From a checkpoint of a small transformer trained on Wikipedia.
Size: width 224, MLP 576 SwiGLU.
Architecture: rotary positions, no biases in attention or MLP, untied embeddings, normalized queries and keys, attention and MLP in parallel.
Each number is 128 + 32 x the weight over its row's rms, rounded and kept within 0 to 255. Layers, rows and columns count from 0. Numbers have three digits each. The size before them is the row's rms in percent of the matrix's.

# up: layer 7 MLP up, 576x224, rms 0.306, rows 37-156, columns 0-31
# down: layer 7 MLP down (transposed), 576x224, rms 0.179, rows 37-156, columns 0-31
# gate: layer 7 MLP gate, 576x224, rms 0.287, rows 38-157, columns 0-31
up37 072:146159123159136141138153147132150123126108184127100199133166170073129169170087163106077133101159
down37 075:131155094128172173127110127177057109123171118123088124086081113126067131127103101106194037157144
gate38 052:141153187114137061087129130063114156111086200098148123120087111136103114143104160046182106115110
up38 052:155175132110171107168130066114153105124166140120099094090082191117172183132101122140159115113108
down38 056:179120117113047120085173124157106086128105112094103129131128127142141140152157088127105143171151
gate39 105:134117194099147169129115108100163136127133038112128109125140147129145143153177111186185196092090
up39 101:129102166114126140114130114094152057113119151125123138064100086099147135171187129136075199174098
down39 102:177129153116103205153115137159135156175069112164103185103180140144083092084111101112152121139182
gate40 096:110085124152129094186118133090093142042094048140085150172149177090143155132080122156112159128124
up40 100:142092123115110127102062152098140150160089141092110129102160109102102128116093134085111071146119
down40 096:121163130080177094152124133101090153099164106056131128116163179115107109071117123139102153173204
gate41 105:108054124116102134112167064126122102112183143097118100151115089023130135167141075092159138082103
up41 106:149155157169146142110157086149184091175122142038145129156099124093107148119107106124154074133134
down41 102:110152107128112158153087144167129181074160154194100129085176152169173109094180044084124126179218
gate42 091:137156162122106145149036091147098132164115153114165151092162126071151113130068184141107084170078
up42 092:172168091099076101172144113065165116124161138141085149134064162111163107144189044086135106108108
down42 093:080126179121077061113113150109108144085141170146091054095123156081143147081125119102123171205112
gate43 102:133099116171113118065109130074078141129067110052177121121150136118151088142086080143194180081142
up43 101:100134140131163184092141062063123122100103211116105149117138175130152072154166101167194108118123
down43 102:108131082179129143107116084171123152162130072084214086176109132114192107094037153177114116138141
gate44 048:081172112071102140187145106115108160137142151130102152141080124116095129102085133063156073108116
up44 053:165171107126100159113202177140131106119057175096158164140172134172133119121129134129124091120109
down44 052:172183120108138084171066125123140203126147182127157096141120124079131119118163090096144210089124
gate45 103:066099114170065119074101139093153156138106051147146119166226131065114130163193081127130095124146
up45 103:120119145113103085063066107119192168150112087068173112184157103089095101121160158116155113162124
down45 105:108065105123114163086073123127151184114133091173194113197107117090145100144157130092132129093110
gate46 064:152190090188090137109136134171144130092166112150093109105133119131115122075084112158134166081152
up46 074:160098165085167158111105115114109141125095196072142143158125151155093119113114143093173079166101
down46 073:119131082141050105133177145141070127105102049143146104115090156109110118093115107179127120118174
gate47 098:132121114108110097070052111159072142091095137142175142103127171124106100147127122109067130143118
up47 105:116108123148143115113226117114145144067133181208106178119150205133162100133127156112174127144179
down47 105:100150100115144140154112166165147063109118135132160115110135060130054120093179148124097100133117
gate48 117:154142088159107087185081135118125121037128135063144189109132140154166183124127152130146109130131
up48 121:081129163097107115066140187094132205140191052143124150119124136094136132131081106068119137134141
down48 121:163100084072120113173126166118147131104085184099118153153145155155129148076183136159184155159144
gate49 088:108122096128089122139134139101135124104081108129077125142155179092121138145139162139138130106147
up49 093:103124058156094105160139097064144045140114102158059153162139102155138138113088155141102118122173
down49 088:081121125114160200063120170122082167141117119071177110073129155067063149112175152130102116112125
gate50 086:124104114139114177109136102133157058064113060117177134137163092112121162113167097165116146100182
up50 089:124112172089153100068114183081114151119108174138128129114172137091089136102129155069127163162156
down50 091:168094077158107156120117111127169147123204134099126147144133110116161116122109111148125111025140
gate51 114:072117123155128159142152134168104167093134115133133152131104112083086129143110114079125157231127
up51 115:138123155145067111166115167091121084156084127131173146149198117170117075187101122131140108086114
down51 110:060080134098112137122144086161128162156178109130147148155093175169074130196075134055156122109154
gate52 107:111151139078122166192167179127119151158140135147086091114111139077132108167105127119188152193146
up52 107:154148151117178171154135148141107138119123107098112140082118135127116054127130158165150169146101
down52 125:159157120147108180141100161103120107121136165159109070120101152152119127153126160049135123141132
gate53 096:118130102105107129175119147145134121151217129121134159129112119035158110154173155118123188174129
up53 100:155138139141132111082114174176123078166162099068105151133127120107159122133085123164098154191175
down53 099:169109076084117131174100125152122129139191185123105176122117121095121058092103193106165129114146
gate54 055:135153185218140095130156139110061104095101167126149126115128059089143147181135176153172109085103
up54 058:204128144086094154097108103116205094102117152188171135172100126118145123127154110106071162127087
down54 059:114180112166136121177097122111077123149111133102164137120173060120110106173125140219178062100117
gate55 118:118052106107184120156166164123125120159120168113098180167089136095125136107125118150081152157112
up55 117:173124169127111171128155171119123177182177111159173101047137162147140160122131144120143131126182
down55 113:087048133177090124169172050175090107104102111059109119140095147133144125202061142091169135180109
gate56 072:093150080131170113123159125090202160156101063203117131173161114109102129072114155104126158100113
up56 076:108142114057145112175094114132115119132124134105111155123126180093125085178217148167141130189150
down56 078:128204165091117084068152138150140208163092140114092192143165181112091093152211146158087146161178
gate57 021:167150171135097102118127144088077067071130081141169123129109079083107095122137118123152167103078
up57 023:157078145112111074163098127116141143145101102106135128070172144105130091201158088125144144118155
down57 022:142157145109145096082189162173149166143109154118157191093143155103052128074127139058134172100160
gate58 104:134073128091123105152071117111128083076142161181118118152149104157144148134145156090154077160156
up58 107:144126084107144117146095106152097151115148142133078088113146133101141091091167133125202058174171
down58 094:103145110080139184149191152131109135146118130175106102144135153103214080114150093091086131129131
gate59 104:113131176115121144130195108134131137164133114073168118144131135146145151124062142125143162146127
up59 101:174077114127130140057057114075151141124112124125107150161110133166062105125151114163128107155146
down59 105:090109107145129100095114108096118112150110085144100166152130184217079125188110110110116127118100
gate60 117:192093137179112128083152150163102192086120124129107137153151167150131084061146184182104141141121
up60 119:103157108160116081068090063168100125113127148132150155139128110108135088084063159119142113153126
down60 111:163113175144135190110128138089079170088166082127102181120158140144188103097119121144201123136133
gate61 104:106144133129146135092098142122110106124102104138119090155162159127154125169077169179129150124124
up61 104:147189152171110201091088201105129145205164132141138126162126151181137122134095156083119135112136
down61 101:118114108124076083174087111163131134093136106107100153103094133072198120121113128180144151146157
gate62 024:162110145106135151143100160066144121164135143122123131120111172138100120134124120149080148109128
up62 025:096154175135122146154139115135154149138173140147152140118186127123121131168155095117108114186079
down62 025:146094135122120071139053191104118136112094160088079130139162109094121135132143121127101161126143
gate63 079:103129163083110162100102109103098111099066090148094123103183139110124128112146086190120105183089
up63 082:072147172158148148128142068157150160130161151161108154134112160157148148173081100137177155184117
down63 084:184161136104091085101149085157076156107108123087123113173140173139081165131121171091165108121145
gate64 116:076122099125059162162133147138129154114157161137166197140108101116097153131176061137116149182102
up64 112:058171154131158150109153141107110145151141139127127090090114114064125118127123165124212066040108
down64 105:160112111186183159069119146122118152112074147140126122177113164143104146181087098185129144122080
gate65 053:114140154171154115155140086105121150165091137127069124118152160113095116139114126111136105153142
up65 059:131132114127191086147155080133154185135125166138087151084101151147109128126145096123125119195122
down65 063:119120070126133115170223130108084076124088171135131097140150116109136113138110070161116085111118
gate66 105:154184128175101102096156048105153070143069126113128176130111126100091145104108140138073154181077
up66 109:152154130140060108145192129157108139119111043169124087089099112142098137145165160097080143195119
down66 111:112124109146155078110151159149126132139190099151175088119124076114197185144164121111097146174159
gate67 110:131070144129130168079141103083084196154125135084098155120055119139160129120101176072091139093063
up67 107:137167144148168113104075159105194132173073181126166112110198106124120093123125141141092107157148
down67 105:199092127131142083146141243120180111099141108104170134169160141144114141096200122187116143127145
gate68 030:125111120117126140191162153113131135165149114145107118085175192141115136140186156147098149104215
up68 032:101133094161134122137053154146104146095099114125161165129067110121107110107110134141159111153154
down68 036:114154175189133116161080125103107080127148159109154187110105119117160153149070078149148136185136
gate69 118:093136127137101118069134116123097097132097179115106039107139152093141152143151152105155184133150
up69 112:122082115143095063130134215118114112112119132082118066136145169122208097163140123066121146116169
down69 123:170075151128162119137091135166089099182155157102087082147078136129202078157154120186132102124156
gate70 097:166135177131079139194131155128125141122133061122156133160130129146105159100124055130129093179122
up70 100:163140185146111108170138147162139120154061095091137163113134135132096091140057061139128128126118
down70 096:157077059110118102153098129100166125097124135117082123126114159134143079102176141166184152181161
gate71 107:164123146132096129104126087103148214163094124178142090073135141159092143149151139137035180149105
up71 105:105126180115141134161165115128142113092121161105079152077061147142221164127121111103138158108172
down71 105:171157089117164113138111123119085121111149151168133122120040065153172153039075187185129139117139
gate72 117:124112121169116103170107160158073104225130074129136140096094150120172153183223073187134163133103
up72 116:137105096152118141110085130147146171143162157142083110141111113092135122096120134125107125187104
down72 110:139127121109121094172169139142125114179098143187097116129154147101075153076173074100082088130120
gate73 112:157145164173106151133147148120127041166120131124157094129143157147166129125163152084142158107106
up73 112:100140096142116133120126136149138153106184136118116120133181138102181134114070149071054159114140
down73 114:119119075119182065107068098103123178084110159118120113168101164086080058115133088089151137156100
gate74 107:138165141114141144141088149158106104132150146066147185174111114097075147166099109091143175141143
up74 107:081138175098106128094143116148168185129063127083121168101145081111164104124146120113156141174151
down74 107:168172158153177094147076175144059174162107150127126144125153164126096115084151112113126129094130
gate75 059:074173117177126176073122121113148166147184130120067158125073100106137120103111130084095093133164
up75 065:162148106156118155092067089133139193098125123024094124096135093100107136110109137134097109078139
down75 066:124136106154148141140131126085112064113022129121114099119145070095163141142102174168119132082087
gate76 097:137074164159127176126140068153117122143121139088114150134122098137088113192142117127095126132096
up76 101:111137153146139139135135141134162130057084099175155161104158114108147122146124026081116113101098
down76 096:155121139130082082161113117125081146156109155052095090079110099119135159112122174171159070172128
gate77 101:160098107120095075147092191132136159149114141142110125142127133135071099120146081152096085144087
up77 101:118143137096108120122167089130136114135103146182147146132103061127120147113129156126090126154151
down77 102:115100116136186132109148141120094112151119105146147141163166176129172134145196152136111154116127
gate78 107:049130110142144102180065117147145161145091082132143110098082132115149112112112135157157137149050
up78 107:161090096137096093123137121183091138121157076133148126128101190147143148123160133157102140132086
down78 098:140104123150135087095142116116079113124131178142137161090144075162114190116134112139157075126124
gate79 113:115122134143086140158145106186118138114162085153170132120101171122128170199148162142114134069121
up79 108:090172117129194135139104099125111127099158192110073085086123158102190114148118162178092138125137
down79 109:077129189145145120102142159109101146132124104166144155167157133084123136220147149136160142135088
gate80 099:156087156152160150126168124092154098068153112156104145135123130164116095161085074121143129104098
up80 100:101164077089129091166147102110103165121155108114094113127126125141147133080154161146111135115111
down80 099:074148159131171113089139105170154160119136152159166144118136142125124067105169146140172140073084
gate81 078:173177126128145161121051100114161149175111107099140089066122128129161147122084091109088107064158
up81 087:118119138073146145159196149080086139128115121142149166094156169125091141066162175175154110132122
down81 087:148143138153108081112100172097176133123132128104112134152058115113170141193104089081129146160133
gate82 092:115145088220116182116128160079128211106115131111116172155173154123134165206134141113122106109115
up82 091:060178118112135094116120113157108121154145174140162185140083133161154091151122115120124154100133
down82 089:163097151091149158120130128116175150162167078175151140115161083173125088059119200087141110147073
gate83 118:143170115159121143116125113154136151145136127123114130116148100131081159144155129132158188115112
up83 116:133055085155173075157091135123099104081110168188186093134104171184116124144120197103138177116117
down83 114:107169130103097095156135155059103129130111139161141115074115137127155164146099134192123117147161
gate84 118:142151141103141128120139190148146107169128103091142140094128162104179147156149116164101108117091
up84 117:101141113100124143152106028170121105070135087170135113152172069100088064137142139097069148132155
down84 110:125136042092150127134105121158126141123114100160143185092128051115119099145120096085101108192088
gate85 104:141095149167064184154157090129100103092112097111187094084167178105140171166130117144118133139110
up85 106:068164135126134165088141200114123133135098174111118170136126162162089141177097191118128138072141
down85 104:127154147124099189166217093069135112133158132125167149141133115112139161118122107182165133124096
gate86 053:070086101171097151116064123125103133163132120147153195098159111128100116125167105142102194077147
up86 058:076109094125160177134099128099071080161102122136128148132171181145089109122088132160101168069163
down86 063:128157120101174157170151133084150084158137111123138107084151128108128134180133141167087091132139
gate87 102:078094141139152092175137166136177140126104131136167170151077127128086127139085128193144147089105
up87 105:123119177102130095157066118199165117037072160126146147117159127120115183135095103111126117170097
down87 100:104148087090152122129152148096132184126163131144173069097171162124133131126159108168139075131125
gate88 090:138112094117127162121161131185134136111122138084165147108124124160105139182115103148151139178093
up88 093:162148106144140136124066125099150129111035141131153149184075140096133113066135082195156116141126
down88 091:132138129088134113191096180082112166113083157114139123112072119157152186107143126122117200112157
gate89 116:100118146140149133106151160066133120145160200135111138149119130085130118132186123149155145146157
up89 119:173125174122162169163074181146169081146109126178123102124190146102169146171154079158152083110109
down89 110:190178133128121111095123186123185172121138108201092162162123132160141115123123123109140138106153
gate90 114:163134145115165086122136133184079134080091194150138124120137124138127102152144128058136182089141
up90 117:183101062173096117066113151158107090180098108155105116135127131103116087194073138158115158100082
down90 117:119167156132156111107161137111133100146134160124113063137074106102170154201123100131081154114121
gate91 091:125119111082134152195159146135126099088135100152110136149115160146089159146158031087143158114101
up91 095:112129105101130148100104161196126039093124193120153107142147156147107108098139119120187086129161
down91 095:091133145133102148131098129137192117133091154148156155129146080122076161129110137125140130125156
gate92 115:101136098163108113085112166154127137120152123138150155127215122084040111150114116188167160164134
up92 110:178102147100131066158107150147135124124143095202100107126171156152099169125171087122082131148136
down92 108:122153148120107123166113145122197100128149150081087115101098119136081124149102170110105150164084
gate93 115:157123166116117096122147081165141153212137149123140107150148156162109148169111083111141154154144
up93 112:113094138124121145134091140109104154174029113101090090153139095123131166109174135110112129148157
down93 110:124150132167061126174111152130091120169158133165150193169128130077140101110074081092128082112134
gate94 105:146134170111092102110093115145097103087152110141161160130129128099073128176100131188157121189128
up94 104:123154187172107077055134104174106164094115109144074145149167148136125092074130125121125122120141
down94 105:144097180125163161062082075099117125156093136147134104124134106153127127181110113184153106120132
gate95 115:076096125164114159129143107077106169109140134113118134192126104107102187120090163118122120107199
up95 113:076128102158045119166153113122187178133144059131167117126162166147093142107130113138139075129166
down95 104:083156176137095129116097151058164086105079151141219126127170086174112161142161116166156127123148
gate96 104:166186154163109134136116162171137097140136086092132126121154144111106126091089194202085129139070
up96 100:188141154156115113137100130155137069132137113110165166163107120133161095146164113112088122101133
down96 104:128097167088078140131106104096156124117155122148115160209217175138152131145136090036132131116076
gate97 112:107070199142110152092128115092157104157204133116122209186075065164119107196123140092128104118150
up97 104:180172135079162052135051075161139165099094128091091089096140193152110149047149124155089140109128
down97 107:075083157073124097098097166120105163083116146098045090120121114121110116142135148090158146140125
gate98 080:116145089070114140161147154131157136151106171160109190113165122129118122172198131135163137075100
up98 078:077141113117114182188127149068139085137137141091131161116133102097144158136212083097095110144117
down98 084:067142131154155116093191164103126097128179176119162067150113068153147198094147101147170110119138
gate99 081:112135162123111127093102108129121144163075134141042135179174123129101103156110131109099139148137
up99 082:114113179130085069137120158212152137147181111138202114121098167136167101163172133169129179191095
down99 083:126120104147147151141103111137134132144125157099193093133078113119118161097138082121146120157141
gate100 106:092195143117146152101126143165106172116096156144100057134095124149214081146136121140117107151107
up100 109:132144108071160100179124155180136189129094148141137136144137105162144166156105129124120155166181
down100 102:076127162180145170069064153117148124137129080149159059123094140094116112085111114113135156139088
gate101 099:139140124184084131137132112087134079105098092154146095113091141145144121127149134128121132093106
up101 102:035092181123109135056117124139132114149146139118194160115091091118170112077146124159078118164158
down101 100:129141126106155103151159071109113169088164176121137134104132142081116094147173122128120152144072
gate102 113:113084171155122181083134105130117136136141162148161098135152163127095122167129155094126128089184
up102 103:101111132180137131063146116108187146160071111103180129121147112084147103101072047151119119126041
down102 107:151150090109103136157084156105135117117158176128112104143140090191186091155150182088159089145109
gate103 060:081112092096138093122110175084167156137136110098075093072148185159140092093105128131146098122088
up103 064:098124120163127172147096130094148094164096143147127118146146153105155119165153099165086144128093
down103 066:197158137143104092158132112166124140154105115161168169128102100103095139088197191096061124117225
gate104 112:134113123135104107158147119102113109050104074106117189137129145131218218154133175084124126095176
up104 113:110109136101093096077205080174169073151081136133135070146149104124126108130162159108120148143092
down104 112:150147113172123170087165124207119120132104148157072086158124125158106150133195107150089144127079
gate105 115:092077183191067167150143143168169143089165153115109122134163190099122175090173130141153093131049
up105 116:159077233122093124178157171163185122149115092141131163113139133118106182152143148067131143131149
down105 117:098139142092131144131082076150117161134067131198076127126117119096134164126101112052150152093125
gate106 122:133078203105097139136108077154121141112099126166108088063170181106102141140173094142166121145105
up106 133:114099100156178185120129133098098137124104122119132143172136075111150147078060136108142055086183
down106 126:158159135133092129111126026154107135063117100146166227151102092068115136127111090113158089127128
gate107 106:132163135179092115187187118116168140083087115076117141123146119126070113137124154176102118117129
up107 104:082161139113103140176138098147121124095111161169128156088145069099131150133115156139137137116132
down107 110:069118172060152161108110137152185191160119132106154059148121133148098117131198121135037134108130
gate108 103:090169104165109128158149167118169135075145144227110142113149141110164145153144106131090158100146
up108 111:146147116105134202157113155132177181138141098098114230110173105140211158132117085110138171127110
down108 110:084078118129133098105115124147137156104131140122117108115124093123222196111118207114105176135161
gate109 106:120164184191142128165146119140103151122103173140132130150146130165114188161125155166185196079148
up109 112:172129105098092118158185116163145072125123157181141123151162130130139162118138131038129134141108
down109 098:140105094149161138117115155105153174062163108143080121148105149117127121115160169153175138078115
gate110 111:121115113105137092141150096114064122128182175165126081096070156084137161163129160212133111084158
up110 105:088154131100206110073138068095101178153111163108197109125130136116129119142111200092166138134124
down110 103:171139098139137047150108112160152095082101142173141088129162086153134105093157116072130163120111
gate111 105:156131149115101119060090116094091157095153136149081136145101155095109124152202099098113121104117
up111 101:120138136080108138152157171132089188136061200140086145081082162187113108116175119184111074117106
down111 104:095126162085107066099114105079095062104154073145095117095126190145122061130209140128102137150103
gate112 112:168091154153095142142155212143072117171131103118149130125160134081129136129114119097147143125162
up112 122:158164143103153159113125154101161087167086148092148069120156123093141170146146149136170143128137
down112 121:127150091172159137112154185147104160147162095145148090107138129139149120090105177108150098110100
gate113 112:073204154095125150128077171085094126134110194166114131133203104107157085117190111074086179076172
up113 110:166079125171144117135124157124142151165175119093147158128122170106110151181099100139144098162142
down113 103:174126091185173119096167094178141123126121123115152118178181152126108080151078143158101116088146
gate114 109:131139119102163150128153104112121129064167126135082112079118079091146077142138088181140129125079
up114 100:134135126078104123140111128153083132151086099092125082097126112140141149139107088153063170146131
down114 104:120127175113175121130116096093182112133056126109127179122152142169098175107168182116198146125131
gate115 115:058150123138113156172143155138118095084136120101116139122113095120167186131121063163105110132141
up115 114:157167083129137104174164120136069168164106153090148091127154086124103123156068135087112160133093
down115 120:201121138086104087081133079123133129117118136164064151146138154165113088111152113146127115101169
gate116 107:105116177170125123104169131197187107145084193124176136113145144108150198134122106111108171180139
up116 106:120101177143105114167158148222149084141080121126097114161116146042150116111131163132110176115158
down116 113:126102157188187149100134099087151104095166148116130107121132103153147169116085122151058170138110
gate117 101:169116153170107082175106180071153192147139090146136080104157121126087098128113118055131137185124
up117 100:155177115111131137134135156110195119141148070089139126116160095066127177136188112115111081143138
down117 111:132101111137155168166129109136103163107147149132162139176129143156091094170142137051171109124162
gate118 029:112114113127150139126107198144053139131104167113175114156130111100116136128088128082100087110139
up118 030:144175141113101117127160064141213126118170105161072117157164146112155122128152109121167131158155
down118 034:146107132142130145152138109154123134121082061127130146126140156114128126163141148151130128096108
gate119 111:134157158136097174174094131123074134094102120145150111117156160148181152134130167201188139164156
up119 110:144118124083112078134143143148139150092041114152136074123097154123108151119125125195124135194161
down119 114:171134134135117167094136138137119172232198122080152116230126160169188128194135102118104150140142
gate120 110:112144200150135129086159111128136190133123134174067108179180097210122116156130081134115145125141
up120 113:155105124126136197171112095154148192143105152180135149116181094111126120127069088154117112159185
down120 113:124146143116140123074143104215134124170200152103164138130134104104151078121166111124173046107201
gate121 110:118150145130113102104115134154090160168119116156130079125140082126161109154118125110085175098150
up121 107:147119143079149155132183155121088127167138136111117107120086147146159149102079086156157172102146
down121 100:148098129161103088095081122168141167067111097148133108211137127142104167128120092128131156089163
gate122 109:150114160109063125169105158165116114188150141138057155119174116082165115137125182139143115124210
up122 108:080064140083182143160157115115081114140138194111100126122103128110190122175064077109176116110169
down122 104:134181136198163103106077123120103121163117148171110122082078081111194113203144183120108125143163
gate123 111:114123154123126113115119120153141200165156127136129084065100151115128145159152082128133186152144
up123 112:094088078163156203155185125119108134111125121113137105136140119126164102055148130238073103105072
down123 111:092129104128115117122098104126103146127101122160147109179102141083097141021132130085127097184093
gate124 063:122178150102155067114099125095177181170098160138168125095169072171116134150087109152140073164077
up124 069:088088146160140083103090118103156101165139193085139158116169100119117154185092154150155140157095
down124 068:122151128118160153090123140097108129118154097098142100087131241116116174094130130075163099146150
gate125 112:110190163169045119107147146073138131115140138159116109144103092151142099087138151207145118148072
up125 113:091142144166128170127134121147209057115088146104158130091103114152206189174111163130105071113100
down125 118:065066114099153081104087175091144168178122081112128120108134210116141143143044157118168123072126
gate126 112:097122162112181088124132146109087156131127163126076119104091110155144132173167132158049076124152
up126 106:111107141134139122116076096173086112105134144170095155126160080137138123077137118141065089229136
down126 098:069132129183065120143142129133203120097136140133075106133124137125071161151131093110144155157126
gate127 119:133097134096146145155124137160129130096160115143189129114095119153142194157130145119163160133091
up127 129:144139130115125134052151125066114101096181148107078167130104076129129191149128116137165147085117
down127 117:119158127128165113118105116150145126123136135099111108093119106146201132131049151197151123099142
gate128 108:109155145111161102121109127143034136106158116131125123142141189139150148126180132101113168179111
up128 107:173101150146140075068139142161146155148143111121120120100115098170106116193106093122142162176116
down128 105:187147123134064127074086112074176084060122084119097106146091099126114123133103065127096090145170
gate129 110:140106144131098148104185112186139140141150129153131084153130130094144145121127167144160121148093
up129 112:159074115172100057095130161158129126159134070162092174137139136156161100140142136136135131118144
down129 110:069111164138101164187129114124128083101109116143122103117084104115166135144116131127148098123128
gate130 120:147155131123087104132146129177174127150196119119088159083102165138150116070079093149100121130122
up130 113:099144091127143110145163102163180114103137107156064142160127187098139125146108094068112213111118
down130 122:123145106110095128112116157161162134133143084195126137137141143166168150073083147100150128114131
gate131 090:129084103128113184077131092134135124063149181175116162134097088088139122133105119145153181102137
up131 085:132170140122176132167114077180189160145110134116090078145097151084119142149156072099186083099109
down131 089:118140102095130105201048118162195125159149136134132162153128124136084150185096146161119140086133
gate132 097:125132198089086165116184170112110091036118150139093114112143166168051119123115120118140103115156
up132 097:164179128115139159160069153130147149117108121137163098106111102150132098120117115097134218139075
down132 096:115154079170153117136118070161140107089117087138064124153103147124159122164098126158127127128093
gate133 079:125133150161134111105145118149114162100150112114060068121103087095080083124098133080081129108107
up133 080:121128085080116139127105132112112130124159087169130111172108168142180142136164138140123102157118
down133 084:088156112184133103140163134124167070062134100164090160120152109099121110127051147118159141134139
gate134 076:123106112115092097097125152130138119143142139115103131117137203193141142113146116096091180097136
up134 076:148184152129116059167094094130151145131149151154164153097172139150128086069079096101171105059141
down134 076:164128140138112156084167168146122111133092161142150145183084186100169092131122143135114116135136
gate135 073:139105119138104134153158175134094148102153104122126154089128087123108100090151124181151098137143
up135 076:148169155107136152170138165142136127111135108182154151132077091123113108149078132105124095134114
down135 077:097082194105146122142125038167150130104121093126147163142162086094148152129129089109124144122174
gate136 113:103133170131111087135127146202164156106134129177074105110183154062082099137133165178184159190103
up136 111:150141180129161122086093107229120109074127174148097147063206090051159107132182110113153104118146
down136 112:129123114181120142123120140148104119192108175126117132180184121100148117087120192146130145145056
gate137 107:126142131141113115131035098147070128168131090122115154171158142129150128160113152093112177161146
up137 107:122141135165104112116116155141126083136089128136108090109120167117128128208163089104085140095121
down137 105:144120134121150123102135108088163227141116110075120114114113100141131175100116131118117120155167
gate138 095:089168151157134144132109121128092119174197137118067144132131110090183122114124051152063146190158
up138 097:140127099107123132138170140156105136097119126091116173158136136105080062159134184128157128104125
down138 100:122066175146155116159113107111153125117130128122119139144098158144112113126113131097094103104054
gate139 097:109153147129123121123105057175041135120142226118131152169123165143176171149184110137094101114151
up139 094:106212142084107128143088172081132111137174150159158129132107144098118044111171206113125138076127
down139 094:142133110165140173125133099107092099170148112126188126095137230170133166132119041170178102080168
gate140 088:148143136129159144144102092099112129178068126145084136140147133152159129109134179099145129161100
up140 091:140141141112177129130123181086109121135156145141103167149111111159136144120111147090069065144146
down140 091:166169107152113193062150122155103165132127114157076091151097158140065115133146136155161107153122
gate141 113:146125100160113044152151118110115123170207125085195116132173140141177136181129121131038136095093
up141 110:090106124187113137131091102129075171121147076120141120175179148124155123094111145117126093120138
down141 109:129140113124143151144091159112147077114091185154134200090141103146166113145093090169108118128119
gate142 107:113138168102059165113111105140107201161162079161139116088126091140121127132137131126173114116091
up142 107:135130081094099088161112211194143130163163091117141106163110140141118148068161186171176068136135
down142 106:157145123146136173150184130181141147131143156102101144116186127104147159132121160087125110086126
gate143 082:143160153133107130133128161135127165160154102102184152053144127144162098138137110126081115118117
up143 085:110111161133098154119134135096096168099157131114146151036165199148115071130096108141114152124108
down143 083:120182116118167074144129057193156067135102118141119089126094154140172114104146154129151099149094
gate144 092:105135197128135174115104151144134151131106148107103051121188135152129064127115157166119157094207
up144 094:063090133109144093101093128197151073120075209156135114165115173118142071224122076137079146143105
down144 098:131132087110110157160125133072065144122097113126109149122093135134135180084137122124161128105104
gate145 107:162167171135112158121130128111103164097124122102162202091144080109141125156118221161126165108103
up145 103:095129138146148133115122167130172084107158147204171106110076124142149153126153088106130085118172
down145 107:217119107119146145097122172117140166115086149143150122111113034112134127106125104117146149178102
gate146 112:082141193143104124094149102107223094164114118160122127143168150181125092089107159170128137103144
up146 107:091150147106136164144176188141123124136148114102096155186142100148134151117194078094106126112104
down146 105:144126133094116095083100128131122103127090139103108082142101116128138154150141092132135153171092
gate147 115:074145109091137154108166129149052187122077134160144129106159130162196143079121160107082164116112
up147 114:129153144117114106114057160103158089151131171116118081105141162029157146142116129152210153114094
down147 112:103117126185136138134100111132135110116151167144163210081165130154116155118073102108194138114138
gate148 130:182145163172151122137119109126101151146124140104094111132155117148112126175114102134108126092115
up148 115:130149113138105057120128154182144201142138140135062138126138108140141128128066185121085105156100
down148 113:148149158097135168074141100087104124103112100086178087172111114052186113113113137110141113127101
gate149 113:156108122080180126145155128105104113113159138136095139148114158076080120127162068083103118115138
up149 104:108177098105169147147096120119126144101185135137134097172169166136132089132122110168115144098145
down149 105:135136079118132106150163120134118164104090146120149178146128200098162087155063099177122167146170
gate150 119:159124186148123202138106154088134112111083132151175102088133114137133082153103061141072134126173
up150 112:143129149147151136153162153137140116173103175147097111133129115195143097121083124116126072191098
down150 114:161122089089144113169124089116157148142168103129119151107160129098081155110130106100093097119132
gate151 098:138092101101102121175087061135192121125118134117125119113134147142130137095078138141096154129112
up151 109:126121122128079110103176104150181137139135100112159094113074143143104100128117100154079132170090
down151 104:125076150133120130147141150134088060133109066123197132131157183107128164159062132116180117142147
gate152 101:078154149182111199120152142114109159150061124126181129121172151159046123152111087208161061099122
up152 100:143127122144101123122124102139077126186153134127117133123076146090161156154109167114128154123122
down152 095:098144144086154172071152153110142149151152127126189136095144095115109108096100176231143131158171
gate153 107:118130133097103077171146092108135067090094132118181136070106102085116226105111080117177136179114
up153 109:112140163109086088116041074145125133088169121162131113135187080082132172109107094126129062167115
down153 103:062140097201133072112106192174068100153120133191062106128027175152108113129129164146154152098159
gate154 124:133146151110126124172072155167115135107098129106192088120151110104110181113110150139128111104096
up154 123:139059118106119098141182133145119104189101139141112157111111142167156133156096136114122140153170
down154 119:143153126073126190104150148103162172095116155195053161172161147124127073099144119125158124170122
gate155 107:152088149159107105134116185078114133143137104086145123112116083094091136162122072095142175117118
up155 105:112125205142110093165134084139122092109125194115197144075102108049114177094122104190147118175131
down155 112:066104115140132065098149121131076119111112112170178116141120154135134095076159112102146153119110
gate156 110:129141158100094099100116127126090134167116141104126158107156080113178086123088136142130105121097
up156 114:089204137160138099138140107105092123095147112139130068136139116113095191134158156130153078154177
down156 108:085111151163134126191125132091160102114163136135082124212134095170125117141108166092101131149110
gate157 099:099154106165074085120149124168152136115133112127139176129149126087146139142121166181122161148098